Each number is 128 + 24 x the weight over its row's rms, rounded and kept within 0 to 255. Layers, rows and columns count from 0. The size above them is the row's rms in percent of the matrix's.

# layer 6 MLP up, 512x128, rms 0.243, rows 222-248, columns 0-127
size [ 96  93  89 111  97 104 102 102 102  94  93  90  92  95 114  93 105 105 100 102 107  95 110  96  93  96 100]
[[141 139 132 106 165 167 115 127 135 168 119 136 119 135  90  94 118 113 132 115 125 123 121 165 138 114 112 121 129 171 151 137 156 136 136 122 131 101 106 115  95 117 180 106 110 156 132 120 141  95 119 102 159 130 165 115 105 148 109 168 116 107 139 126 146 164  70 136  96 144 119  95 180 126 183 129 146 125  95 159 146  81  97 175 115  87 160 149 141 107 106 122 123  87 145 144 147 132  84 140 105 136 117 134 133 109 102 176 127 121 130 150 122 175 106 102 134 177 123 130  98 123 115 142 129  97 123 160]
 [108 136 117 108  57 161 177 108 101 123 140 175  88 123 182  89 108  90 128 159  97  90 108 158 153 117 144 139 151  92 103 117  97 113 148 118  95 129 144 120 106 100 132 135 140 143 101 123 154 131 139 124 129 134 144 162 143 122 113 142 136 117 114 146 123 182 113 117 125  92 153 115 135 119 125 137 116 158 101 136 127 115 139 152  99 153 114 153 117 103 148 128 117  95  84  97 127 126 110 130 122 122 129 141 172  87  96 122  84  99 165 166 128 118 129  93 176 100 130  98 124 127 119 156 165 102 141 118]
 [102 114 134 121 152 124 131 115 159  92 113 128  96  90 122 124 160 116 152 115 173 133 112 150 133 122 127 144 147  96  94 138 142 120  71 163 177 115 124 116 120 122 166 111 126 144 140 102 133 142 150 128 130 120 157 125 139 167 161 157 131  96 129 146  75 133 143  81 110 160 195 118 164 140 114 141 158 122 158 108 157 139 142 105  84 123 137 138 147 107 129 137 183  91 172 118 135 146 117 161 129 149 103 129 108 135  94 153 110 153 140 109 140 132  75 158 113 139 126 146 121 120 151 166 162 159 138 156]
 [169 124  78 142 143 165 147 124 117 157 148 129 110 126 119 126 147 121 126  91 146  99 128 129 125 150 152 147 131 121 128 151 121 153 101  83 125 145 161 137 165 150 149 135 109  97 115  84  92 113 120 124 104 157 107 142 101 102 135 127 116 201  95 121 106  93 111 132  94 124 132  95 112 115 128 106 113 115 114 175 148 138 109  91 132 143  97 144 161 150 113 132 134 155 135 106 109 122 126 123 154 154 154 112 110 137  89 107 115 113 108  80  98 119  87 168 150 119 161 135  87 126 100  90 115 152 164  71]
 [131 140 115 118 137 108 117 174 126  92 125 139  81 109 124  53 109 152  88 114 101 100 108 136 121 114 156 153 106 134 107 135 143 133 173 126 134 127 144 158 156 184 143 113 136 114 131 129 122 116 140 138 122 142 117 110 142  71 149 134  92 130 107 136 115 186 145 146 139 104 110 103 121 191 155 103 112  86  96 145 173 131 106 125 117 145 141 135 137 144 168  88 102 148 147 126 100 145 157 172 132 123  93 104 139  97  90 138 123 117 153 104 124 134 111  93 106 147 135 145 160 135  88 145 122 133 106 138]
 [161 130 142 149 118 148 107 105 125 112 140 181  84 100  84 101 130 125 152 180 126 132 153  92 147 131 118 114 115 150 146 133  87 112 119 139 138 155 163 138 144 127 117 107 130 161 128 137  99 135 116 144 130 137 122 100 123 125 133 146 162 100 136 135 137 106 102 122 130 103 137 118 128 142 149 169 115  67 156 143 137 117 178 159  83 152 128  92  93 152 122  87 110 103 139 113 115 184  90  96 120  91 127 147 149  56 127 114 128 117  97  94 128 124 122 139 162 165 132 127 162 110 116 116 120  85 148 111]
 [141 135 177 158 136 123 107 160 159 134 162 125 109 108 123 112 157 137  72 104 104 140  94 106  80 138 140 147 106 133  96 118 149 104 120 116 110 118 121 143 103 123 143 142 145 119  79 138 124 126 127 131 112 152 135 118 123 161  91  74 132 158 111 125 123 117 138  98 129 115 134  56 116 140 126 124  85 154  95 136 117 139 101  94  85  97  74  90 141 139 121 121 123 132 111 134 138 110 138 130 119 168 105  50  88 113 126 131  98 106 114  81 137 137 106 157  84 137 133 136 104 139 153 150 129 131 122 130]
 [111 129 122 172 111 120 122  98 101 161 133 155 122 139 103  95 101  98 127 104  85 111 116 120 151  97 164 134 116 128 167  82  97 153 128  80 138 163 125 113 135 108 156 123 190  96 149 154 154  72 107 114 136 134 132 153 131 151  95  96 133 119 112 172 112 121 115 134 143 172 160 146 157 107 118 146 154 138 120 133 119 165  92 130 152  86 108 136 164 118 168 135 106 147 158 135 106 136 121 152  76 144 129 125 133 110 186 141 124 150 143 104 139  84 120 124 132 111 130 126 113  96  95 109 144 116 128 129]
 [136 129 107 120  85  86 134 120 109  93 163  84  85 129 122 137 142 113 143 105 153 155 137 149 132 120 155 118 162 150 152 123  60 116 131 179 117 151 158  78 124 116 112 138  93 158 117 104 125 120 109 100 167 141 132 103  80 109 164 118 134 124 107 135 128 138 165 125  94  83 169 103 137 106 131 150  87 131 144  96 136 124 141 126 143 153 158 160 152 130 103 108 133  84 104 110 137 148 124 168 130 135 109  99 111 154 128 158 106 154 115 149 117 139 144 111  83 164  92 102 122 154 104 126 107 147 150 124]
 [128 136 107 116  96 107 131 151 108 139  91 100 168 113 159 122 131 105 136 157 110 156 137 127 156 105  89 148 135 107 107 100 145 114 118 137  87  97 145  94 174  80 165 119 172 143 140 135 124 115 192 127  95 110 144 185 139 114 138 103 122 166 160 101  97 113 124 146 130 132 131 142 121 134 106 114 145 150  84 145 176 111 149 145  89 143 124 151 102 105 139 129 123 107 134 111 156 126 103 116 126 116  90 116 107 137 120 130 174 143 109  89  83 159  89 157  95 108 135 146  96 127 139 151 141 159 127 134]
 [142 123 170 132  90 145 111 137  94 133 172 158  91 101 138 165 110 115 151 177 139 110 150  97 152 107 160 117 133 158 164 122 117 106 122 110 104 115 167 170 160 149 105 135 112  84 116 158 122  77 123 100 114 138 147 119 148 137 141 160 121 133 122 132 163 162  73 154 125 135 118 133  58 124 132 115  73 113 121 104 120 134 170  97 119 108 182 135 127 144 154 134 118 118 125 132 115 144 128 150 123 101 132 151 109 115  91 115 147  99 119 138 104 127 149 155 123 175 138 151 141 105 102 153 110 155 133 136]
 [134  88 137 160 140 133 150 117 131 123  99 151 158 123  82 133 162 108 132 157 135 132 119 120 157 128  96 113 122 125  95 134  97 133 145  84 117 128  89 176  92 113 124 114 150 117 130 123 148 127 114 102  83 156 182 135 116 148 100 140 124 130 113 116 131 124 123 148 113 165 146  75  87  91 135 114 157 146 105 131 129 111 122 139 153 102 130 142 140 123 134 141 111 129 139 130 146 107 131 137 163 170 130  93 106 127 106 195 113 131 112  67 117 154 136 149  75 169  96 135 114 115 104 117 165 189 154 120]
 [133 109 153 124 153 101 142 129 183 152 144 156 109 139 108  85 118 101 107 157 138 115 109 156 140 121  89 118 127 180 137 134 118  96 109 188 161 149 110  91 141  93 138 143 129 119  95  99 147 156 157 121 136 156 119 124 121 124 122 138 150 113 143 148 139 175 128 148 101 144 113 127 147 115 163 129  87 137 145 146 126  95 159  75 107 139 149 146 135 111 122 153  87 105 132 157 110 130 168 167 125 111 168 106 110 145 160 126 108 137  48 110 138 130  96 158 169 124 142  99 117 119 126 146 114 111 135 108]
 [137 103 110 112 107 115 149 134 117 119 135 105 134 112  99 115 128 113 101 176 121 125 120 102 152 151 104 139 108 123 128 130 147 137 135 108 163 158 127 147 109 149 126 148 136 132 151 117 125 129 128 104 134 147 153 136  77 156  95 129 114 139  96 148 137 126 139 164 146 126 126 153  67 149 142 130 158 136 213 168 102 126 110  85 118 131 141 131  86 162  97 152 106 149  95 160 101 121  87 150 152 119 134 149 141 125  86 115 121  79 150 139 129 132 149  95 111 116 115 106 173  79 113  83 111  98  83 157]
 [147 109 120 153  78 144 148 136  99 163 118 116 141 123 141 120  99 100 110 177 160 118 110 150  88  73 167 120 107 152 150 100 132 182 106 125 165 109 149 150 145 123 157 146 159 105 151 153 167 147 145 113 140 112 153 106 148 121 167 135 130 150 142 167 124 119  87 132 124 100 139 117 121 107 172 134 131 143 169 121 151  96 114 131 126 123  96  99 154 128  99 115 120 155 159 121  74 129 159 126 154 159 124 122 169 125 106  86 147 147 107  90  98 113 160 163 119 147 107 135 121 143 147 118 161 140 120 107]
 [141 101 134 115 101 143 140 125 124 177  82  96 127 132 148 148 118 154 134  94 116  97 192 173 137 111 134 156 186 130 151  86 118 155 137 179 119 169 107 135  90 134 124 101 158 139  95 113 140  95 117 156 120 171 117 113 141 130 135 145 145  75 109 110 107 162 137 107  98 178 135 130 115  97 122  85 122 133 106 110 116 128 108 111  91 141 121  79 156 136 146 100 152 110 124 130 106 152 141 146 156 109 104 137 132 106 115 105  96 129 126 127  89 112 108 115 121 163 121 137  92 111 104 111 126 113 109 110]
 [131 132 143 144 150 123 101 121  83 156 140 128  93 125 137 109 152 135  97 137 121 214 152 125 149 126  82  95 120 155 113 105 124 142 120 107 137 156 132 179 122 100 141 125 108 139 124 144 148 162 121 173 103 106 134 110 100 138 132  83 115  73 160 167 171 138 113 128 134 162 144 120 143 134  96 110 107  92 154 110 128  82 147 101 102 112 116 142 133 135 117  86 164 160 126  96  81 131 117 119 136 139 155 156 155 105  78 150  98 129 108 115 132 153 128 107 129 130 137 100 150 112 144 110 160 124 159 118]
 [133  99 117 157 105 122 138 107 132 124  89 134 100  84 113  95 190 147  77 132 140 135  97  81 157  95 121 157 131 136 108 107 156 147 121 136 109 150 100 151 153 163 112 162 172 129  85 147 122 125 129 123 127 108 131 114  80  91 141 142 170 130 132 139 114 128 126  89 129 119 133 127 115 114 155 121 135 164 117 131 111 119 129  86 147  98 124 127 128  87 142 162 117 152 150 163 110 179 129 117 199 117 155 130  99 128 143 189 151 157 110 116 149 151 150 141 135 165 118 137 151 106 130 122 107 133 124 128]
 [147 130 162 113 128  93 162 101 115 116 140 139 139 182  87 134 122 140 101 130 132 127 106 138 203 112 105 116 151 120 110 135 145 139 108 145 113 116 159 129 122 129 176 148 142 106 103 132 130  94 145 140  78 126  88 127 161 121 150 141 138 155 106 120 133 147 118  95  65 118 175  77 131 122 160 105 120 169 127 166  90 111 162 126  90 103 101 102 133 114 123 144 106 114 104 164 100 131 155 143 112 139 131 115 115 137  89 151 151 126  98 150 113 114 157 109  97 125 138 122 110 116 100  82 114 145 128 166]
 [128 111 114 130 103 120  91 118 103  80  98  87 130 135 140 148 184 152  96 152 100 156  92 111 115 107 143 101 136  89 111  81  99 114 125 133 122 141 128 138 127 148 169 146 107 122  88 161 132  92  74 145 135 152 146 126 103 105 139 161 126 147 151 173  93  92 106  95  77 172 124 126 129 143  91 121 135 106 104 155 115 141 133 124 110 153 114 157  93 132  97 131 181 106  95 123 118 109 125 127 163  97 122 143 136 121 140 135 123 150 111 176 128 131 115 156 102 102 117 146 134 135 130 162 143 133 162 141]
 [162 135 155 127  92 170 149 154 131  75 130 118 100 104  96 162 153 130 173 100 127 127 130 143 138 150 123 100 160 123 169 119 137 156  99 122 123 160 116 162 100 138 141 126  80  97 135 116 126 109 124 130 147 124 127 140 131 119 126 146  95 114 125 120 120 153 141 126 178 154 156  88 145 126 183 162 131 131 155 117 154 107 112 109 107  98  87 148 151 137 104 103 146 154 166 124 100 114  80 156 149 143 124 168 113  97 164 107 110 138 114 107 163 127 153 123 125 123 179 114 115 100 173 111 118  87 122 103]
 [109 182 118  81 161 131 131 125 113 147 114 147 170 125 156 149 121 119 136 105 125 111 195 117 124 120 110  85 101 122 121 129 153 118 137 117  72 131 154 127 157 174 149 124 117  83  98  90 129 118 146 140 133  75  83 164 139 134 106 155 115  94  98 151 157  90 160 156 108 138 139 102 118 145 152 110 157 134 116 118 119 157 169 124 125 138 112 137 173 108  94 136 140 123 113 123 127  85 144 114 140 107 118 122 128 111  92 149 151 104 109 139 131 151 108 126 151 117 169 152  98  92 156 146  92 110 123 137]
 [151  95 131 134 143 170 163  86 156 115 142 138 131  90 119 117 126 146 122 159 112 144 125 117 133 135 120 151 110  99 149 120 121  89  78  97 165 124 153  99  90  89 138 112 126 158  89 115 131 144 109 146 131 146 104 113 144 142 154 113 114  80 120 165 133 146 139  68 126 156 133 123 122 108  79 143 168  97 184  97 126 110 127 142 131 136  96 134 119 110  95 133 120 161 142 157 140 126 127 135 176  94 105 108 174 125 160  76 138 118 151 168 126 148 166 121 134 123 128  96 157 113 136 102 159 134 136 136]
 [109 196 135 114 122 123 138 140 129 148 124  95 148 142 138 127 128 135 146 104 114 123 120 112 105 139 171 163 172 105 152  81 103 146 157 123  82 108 134 110 132 128  96 147 137 118 154 107 114 114 157 117 105  70 145 107 122 133 146 140 123 159  78 136 139 149 109 141 161 106 119 111 115 130 173 127 129 135 135 148  81  97 121 134 108  89 119 189 113 163 134 118 101 173 158 107 133  86 154  91 122 123 115  93 134 128 105 141 130 119 104 132 114 130  96  96 114  92 125 134 142  71 114 140  74 116 108 142]
 [109 164 140 129 149 184 121 152 142 124 148 182 100 146 148 135 125 129 121  92  90 108 167 159 116 160 124  95 106 119 119  72 117 167 151 125 110 130 163 128 142 145 174  92 109 116 126 114 103 144 118 119  99 177 112 157 109 117 155 166 140 104 107 134 153  93 137 151 125 132 141  98 117 108 109 110 121  73 117 122 168  81 160 138 147  92 135 142 140 124 141 152 135 107 112  85 112  75 136 139 149 131 135 127 130 126 113 108 155 123 119  90 158 173 107 123 113 138  87 113 146 118  98 155 120 117 141 109]
 [124 133 140 115 105 132 144 120 120 144 171 167 108 152 130 101 103 121 157 199 135  91 125 146 149 108  91  82 121  89 101 118 109 160 157 104 121 139 129 118  95 127 126 150 116  78 118 125 123 147 175 143 104 143 146 156 145 163 134 129 145 145 135 164 107  88 114 149 150  94 123 104 172 119 134 113 154 146 116 103 110 159 118 145 135 162 113 134 121  96 158 157 191 137 120 133 111 146 138 154  80 132 119 121 148 160 121 104 112 168  89  86 138 123 134 118  81 113 143 155 151 127 136 165 121 158 136 127]
 [139 181 181 144 122 148 135 115 160 119 143 121 126 106 135 155 118 111 118 136 116 130 125  86 109 128 155 167 116 132  84  95 152 135 143 105 146 108 105 102  87 167 116  88  92 133 146 146 111 123 119 102 115 170 117 119 205 149 105 149 143 118 111 124  97 114 120 136 148 159 117 130 120 124  89  97 105 156  92 165 119 155 120  88 120 105 125 128 126 115 133 121 135 156 144 139 185 126 117 136 154 109 157 130 119  81 114 144 157 117 126 111  73 110 127 147 131 109 150 134 115 144 164 117 144  93 130  68]]
# layer 6 MLP down (transposed), 512x128, rms 0.261, rows 222-248, columns 0-127
size [ 94  92  97 116  93 106 101 106  95 101  94  97  96  85 114 102  95 104  94 101 100  95  96  95 102 101 101]
[[153 115 153 132 133 112 101 129 121 164 111 155 150 144 135 172 107 146 102 155 117 104 111 169 123 156  83 116 109 104 134 150 171  99 173 104 139 112 108 157 115 103 109 122 162 117 100 132  94 113 140 118 130 140 128 125 121  95 163 109 137 139 163 117  77 151 123 144 121 104 140 117 136 105  96  71 143 153 148 110 134  99  82  86 135 139 113 110 139  92  97 129 175 151 118 132  68  90 109 121  97 115 179 152 121 138 141 130  81 109 127 116 124 172 151 138 116 123 146 119 139 143 105 121 164  99 133 147]
 [136 122 109 102 145 142 122 125 104 148 130 106 138 161 119 149 158 121 156  95 142 134 116 126 144 170 134  70 127 119 148 143 148 142 135 132 174 134 147 143  82 143 150 165 137  75 132 116  91 106 176 144 120 146 142  83 104 137 171 136  90 103 105 120 181  91 151 175 122  92 110 112  99 145 125 113 135 100 179 166 101 160 112 129 106 164 148  87 139 151 147 130 115 126 110 152 110 118 136 101 120 116  81 115 121 179 141 115 137  90 135 142 140 139 109 107 133 121  98 140  97 150 138 130 128 128  96 135]
 [130 140 155 161 166 153 122 104 140 164 116 149 133 126 108 107 125 126 124 138 148 113 125  70  92 164 109 122 137 166 157 111 166 184  61 124 136 133 149 200 124 118 103 148  86 159 169 143 122 122 131 108 129  79 142 128 127 132 111 131 105 182 117 130 101 134 142 119 127  98 103 138 118 105 133 129 132 107 104 136 171 116 143  90 147 161  78 148  77 131 148 105 119 161 125 158  90 122 113 105  98 108 103 106 149 125 115 152 120 138 145 138 128  78 129 139 115 129 104 145 118 134 131 135 143 145 121 126]
 [123 118 114 146 123 140 172 127  81 146 141 122 105 152 126 133 162  65 160  95 120 118 132  91 170 106 148 162 133 172 101 153 123  90 126 100  77 135 128 127 120 129 109 144 124 127 138  90 146 112 117 105 123 132 117 133 123 117 121 109  93 147 123 129 145 110 132 101 158 124 115 112 165 146 114  86 176 160 112 109 105 120 112  81 182 150 133 152 138  86 116 136 121 130 139 105 161 108 143 137 136 158 163 108 167  88 173 106 100 140 136  76 153 117 142 156 136 131 113 112 156 145 118 109 169 151 128 106]
 [137  97 143 126 144 149 125 147 136 185 134 154 130 132 105 133 111 111  80 156 154 148 191 115 125 140 135 149 144 137  98 126 109 106 108 119 120 155 117 120  90  76 127 148  96 107 152 149 167 103  67 145 128  85 139 103 120 113 127 154 104 135 133 106 158 114 140 108 112  92  94 127 137 146 111  99 112 153 140 135 120 114 185 123 146 120 121 145 113 110 103 136 120 160 160 126 134  89 111 128 101 146 151 155 118 169 110 152 102 101 157 177 103 135 162 121 104 170 155 118 164 111  88 110 142 136 160 128]
 [182 148  98 139 122 134 127 126 141 116 133 155  97 113  91  97 101 145 146 143 124 147 140 150 157 134 138 133 110 117 159 145 143 119 104 128 160 115  72 152 139 102 132 139 119 155 132 162 153 107 119 134 141 151 177  91 103 128 121 109 154 106 127 137 100 103 168 166 167 107  99 146  86 150 157 150  95  81 134 104 115 113 131 184 130 142 122 157 105 163  89 112 123 106 117 145 119 139 121 125 123 150 158 161 119 133 110  62 133 142 128 108 147 102  63 134  92 139  94 142 129 124 126 166 101 121 122 149]
 [122 123 102 150 159 158 121 174 136 132 125 180 140 102  95  99 138 133 145  82 122 108 127 124 166 122 121 129 134 135 114 128 108 140 115 146 147 109  72 138  88 147 152 108 113 145 158 146  96 126 126 110 111 145 158  99 145 165 126 112 187 113 133 105 132 128 135 169 143 156  94 155 151 124 161 116  98 126 100  99 144 175  82 123 155 135  85 121 158 124 103 142 112 116 125 135 184  97 157 151 109 153 158 114 110 126 162  97 136 125 150  97 154 115 125 139 165 164 102 114 140 134 109 153 142  79 148 146]
 [129 116 110 156 105 112 119 126  88 154 131 134 156 141  83 153 150 172 125 104 122 123 133 143 112 125 104 131 108 185 160 117 116 127 117 122 130 146 141 138 105 129 143 157 113 111 123 155 116 110 150 139 140 115 118 113 154 123  90 146 105 186 143 122 121 117 171 108 132 154 128 105 157  99  98 138  94 149  93 128 126 129 118 137  84  97 148 131 114 122 154  99 101 110 163 179 122 134 140 161  86 135 145 157 132 149 106  86 124 124 160 120 121 102  77  96 110 168  88 104 164 190  77 126 147 117 110 146]
 [132 157 112  83 114 109  90 156 158 146 169 139 123 109 114 142 120 102 120 108 137 184 106 121  86 107 138 108 126 158  99 122  98 142 129 142 156 130  91 163 188  84 170 109 129 118 138 113 162 163  96 107 121 129 165 129 138 162 151 104 167 188 137 104 158 108 103 132  88 159 126 134 111 131 132 153 146 111 126 130 159 143 133 113 136 107 185 103 123 150 115 125 128 141 119 123  99 148 140 126  83 103  92  89 100 139 120 129  90 112 141 129 159 154  86 123 137 138 112 151 147 115 141 142 133 141 141 116]
 [133 131 104 143 127 127  90 109 122 140  90 162 135  90 167 125  78 102 163 143 129 121 102 110 105 167 153 157 116 143  96 154  92 145 129 106 163 134 160 169 102 128 133 169 133 114 129 164 137 135 143 115 122 168 141 125  87 152 140 124 163 146 145 129 132 173  61 104 155 142 127 141 133 127 121 118  98 122 182 107 125 132 129 154 163 117 101  92 121 122  87 138 125 120 148 157 132 137 166 117 154  95 107  83 100 158 149 134 124 113 140 140  98 141 134 140 147 102 163 149  94 165 130 117 144 164 139 158]
 [140 116 149 130 184 113 137 145 129 125 149 122 125 153 127 111 136 113 111 140 120 147  81 179 159 151 111  72  92  97 107 184 111 138 197 109 155 158 170 151 145 155 135 110 126 132 108 159 145 151 147 145 129  98 158 108 166 148  89  86 122 140  72 149 120 107 126 153 112 143 111 117 163 159 130 127 131  99 142 130 114 129 118 132 105 108 104 170 116 159 123  73 153 122 132 179 154 100 111 101 121 120 147 154 130 114 115 147 121 133 132 114 121 130 100 121 136 130 113 103 173 111 113 100 119 117 122 129]
 [129 127 143 116 139 107 125 120 114 142  32 127 135 142 116 158 115 118 110 127 141 125 156  92 147 113 122  93 177 124 135  98  71 143 128 151 149 161 115 180  77 132 138 150 113 126 132 151 115 136 108 110 125 115 120 148  90  91 104 112 127 149 169 119 126 117 151 132 108 146 100 158 130 155 153 123  88 126 129 114 129 158 167 135 117 125 135  86 107 113 146 176  81  88 155 150 152 148 132 153 148 179 138 157 117 139 155 147 105 114 150 107 138 106 141 119  85 124  97 121 142 132 124 106 110 137 145 165]
 [132 160 127 118 139 122 131 110 165 116 129 169 160 141 112 106 167 150 175 121  59 118 159 130 121 122 132 136 138 132 158 149 195 103  83 106 105 102 130 126  95 151 103 147 122 110 174 101 101 132 132 126 122 127 119  99 136 129 134 138  99 117  84 115 132  92 131 111 151 130 105 111 147 121  81 140 131 137 169 130 109 149 114 110 111  84 103  97  94 113 103 108 148 126 145 136 165 104 133 134 151 112 102 147 126 114 135  87 174 141 137 120 121 151 121  90 122 170  95 154 111 105  94 117 110 165  85 146]
 [167 141 107 128 158 102 135 130 147 136 157 130 157 132 171 147 145 144 218 109  73 102 121 118 108 144 110 114 128 133 109 140 141 105 148 103 134  91 142 148 143 123 130 114  90 150 129 141  78 157 127 109  77 120 124 112 132 115 164 114 132 157 131 122 118 154 150 109 123 108  83 108 121 137 170 163 107 129 152 140 110  95 132 119 133  77 119 158  76 137 128 112 143 101 124 140 138 170 193 108 131 153  94 120 130 138 105 119 139 146 127 143 145 132 169 152 123 104 109 108  93 152 150 139 155 149 121 144]
 [112  69 146 181 125 121 190 156 117  89 156 121 149 140 140 107  93 125 151 149 181 124 108 114 122 111 150 123 125 119  73 142 124 127 127 148 102 126 135 122 153 140 127  92 101 141 133 147 162 106  96 107 162 123 121 128 111 120 167 114 126 120 111 149 147 134 128 139  72 124 164 155 146  79 139 128 166 124  79 162 137 120 151 173 139 115 142 122 151 149 113 151  88 134 149 131 144 119 141  96 114 143  93 141  93 103 127 135 122  95 130 164  77 129 130 106 121 121 138 125 127 151  99 111 145  89 168 149]
 [128  78 146 140 158 146 137 123  74 114 111 133 136 151 148 113 121 130 152 140 162 170 135 167 168 155  50 119 145  78 113  98 136 190 131 139 138 184 131  90 120 145 132 152 113 150 114 132 120 167 151 128 107 133 107 133 124 145 167 163 130 113 122 113 129 144  97 116 171 110 141 144 166 113 125 117  72 156 126 144 162 137  79 156 136 180 150 102 111 118 139 139 138 148 114 121 169  90 139 103 137 135 132 116 112 135 105 145 105 126 128 131 147 103 139 146 115 124 125 156 128 145 149 144 128 156 143 140]
 [137 142 149 145  83 116 139 113  97 121 122 122 132  72 155 178 142 136 114 152 132  90 137 127 121 154 144 124 100 145 128 165 100 132 102 148 111 127 134 132 148 155  86 125 128 137 106 141 127 160 158 176 136 152 137 114 129 164 137 100  94 113  82 106 119 142 143 121 138 119 108 112 137 103 130 127 127 127  61 123 142 100  96 145 123 122 144 211 119 133  74 115 158  76 154 121 127 130 140 136  92 120 134 120 127 176 116  94 132  83 143 113 164 123  75 109 153 112 133 120  99 124 122 118 113 134 114  91]
 [116 140 134 125 134 133 132 130 141 123 113 145 151 166 114 114 150 131 126 120 143 146 144 101 142 123 121 148  68 119 139 122 119 100 127 135 196  99 125 134 153 120 105  68 114 113 129 101 147 117 133 133 115  99 176 175 129 120  86 125 156 146 116 139 109 117 149 145 137 118  63 154 144 165 125 149 126 115 146 145 135 134 143 124 112 141 131 173 127 144 155 104 110 129 126 155 123 106 164  99 105 155 104 109 195 163 107 142 183 104 166 124  63 116 112 153 109 105  85  94 115 120 141 100 125 107 130 145]
 [100 159 117 142 161 162 132 121 137 125 154 138 156 149 113 135 131 144 150 134 129 124 122 142 117 173 137 117  78  73 156 139 153 106 131 185 140  92 137 132 106 140 100 132 141 176 148 138 136  96 152  90 122 145 138 166 106 127 152 142 127 114 140 114 141 137  88 147 162 146 164 139 147 140 134 124 173  88 134 136 153 117 113 168 138 101 132 106 140 132 111  87 113 121 122 158 155 169 128 177 124 133 125 114 136 126 125 122  78 128 140  72 149 177 117 139 159 145 124  94 112 167 143 162  75 139 109 150]
 [161 164 131  98 132 117 174 125 167 146 142 144 157 121 139 147 122 137 150 109  87  99 121 164  90 144 137 134  95 136 125 101 157 143 120 107 103 151 157 120 101 119  87 179 128  93 136 147 108 158 158 143 141 131 121 129 132 142 178 159 129 138 163 103 113  95 133 149 136 147 109 122 119 125 154  83 117 123  98 132  80  92 182 158 120 141 155 126 106 155 191 157 163 117 102 114 108 154 132 134  99 166 171 126 145 135 131 130 155 122 146 110 117 139 143 168 144 112 108 121 180 134 125  96 128 129 101 133]
 [112 166 131 110 131 101 103 122 110 142 127 160 110 148 146 149 114 159 112 151 124 177 177 140 127 116 152 154 143 113 163 124 143 120 122 148 126  83 129 125 122 131  80 136 141 151  99 110 155 162 147 135 133 130 113 115 144 130 127 105 128 123 171 117 146 158  97  96 135 149  72 133 136  99  97 109 101 117 108  89 106 143  89 160 139 112 121 129 111 152 137 104 153 150 123 136 137 130 147 100 106 110  98 122 137 155  67 121 112  96 140 145 117 136 170  64 166  70 110 132 173 148 107 138 122 117 168 164]
 [165 166 123 140 143 138 111 113  98 111 142 145  95  97  95 116 131 131 131 134 158 108 102 169  94 101 130 163 128 126 135 118 142 116 129 158 129 101 138 114 122 153 102 100 115 122 177  98 135 147 113 146 109 113 155  89 170  92 158  94 113 177  88 119 110 108 130 123 123 152 135 141 108 149 142 108 138 123 141 126 134 138 124  89 157 125 126 114  97  90 104 131  77 161 101 154 155 122 106 116 130 119 118 126 141 174 150 144 128 165 152 105 144 147 141 141  96 130 146 175  50  91 142 171 155 129 157 120]
 [114 123  96 144 168 125  93 144 106  91 207 123  64 151 118 129 153 123 115 103 118 150 132 146  81 133  87 152 132 115  90 130 185 120 147 110 114 112 133  98 132 184 139 128 129 114 149 139 124 113 134 134 161 109 125 149 125 100 137 140 166 141 115 111 100  95 111 107 139 146 144  93  86 112 121  94 147 142 109 116 136 123 127 145 157 163 100 123 128 133 110 167 151 172 107 118 171 132 142 132 135 133 109 121 133 132 121 109 121 143 168 166 150 127 105  93 126 138 101 128 129 142 179  83 138 112 116  87]
 [123 127 164 127 130 141 118 138  79 135 101 104 102 128 182 102 124 167 121 159 139 150 159 129 109 162 136 156 125 185 132  75 155  76 159 142 146 138 152 135 119 145 125  99 134 115 155 107  94 137 129 136 147 116 125 121 114  74 108 142 178 152  81 118 124 143  93 128 161 163 109 163  84 157 137 126 133 123 140 158 114 127 107 150 112 109 134  98  79 154 117 140 114 140 110 150 100 139 144 109 134 126 116 130 152 144 161 153 110 164 146 108  97 153 103 157 100 150 124 111  70 116 134 146 117 133 118 148]
 [ 98 108 111 158 150 116 129 147 139 125  93 123 158 102 155 130  95 137 126 129 110 132 147 149 120 127 102  97 140 104 157 148 156 136 107 116 131 125 174  88  90 136 111 158 140 147 115 138 128 159 129 106  71 117 129 172 172 146 132  71  96  96 136 158 100 116 106 139 142 157 122 106 107 171 117 129 138  72 129 112  91 157 140 167 150 135 161 188 142 132 115  92 114 187 121 139 117 127 153 134 144 139 121 125 103 119 126 131 116 131 131 144 123 166 147 137 125 155 132 125 204 121 131  83 124 115 137 131]
 [141 143 132 124 108 158 141 133 173 124 145 152 130 107 107 184  92 112 132 108 110 141 129  99 127 129 152 114 121 149 155 118 132  93 148 160 156 148 162 145  97  78 126 131  94 147 131 129 141 136 116 144 120 104 103 154 106  97 149 104 101  98 133  93 101 134 120 136 145 115  84  72  94 149 121 146 156  89 117 127  75 108  71 129 101 130 149  55 111 117  87 152 134 132 130 163  87 153 114 123 131 134 119  93 146 141 120 121 122 112 112 164 110 106 141 160 101 163 146 128 107 116 140 110 102 148 125 157]
 [ 72 142 136 113  99 132 146 107 129 130 103 128 120 178 124 106 125 121 141 129 113 100 172  79 107 112  80 107 121 125 133 138 149 122  96 159 142 132 129 152 147 142 150 152 118 130 119 155 121 102  99 136 101 177 119 142 141 117 126 107 131 116 117  88 134 116 130 122 113 117 103 167  89 138  70 154 154 117 112 137 118 151  90 180 152 173 168 141 131 170 138 162 163 113 103 117 126 136 110 124 162 139  76 104 122  74 126 129 143 126 103 131 164 137 143 170 115 116 117 141 135 168 121  97 123  97 123 171]]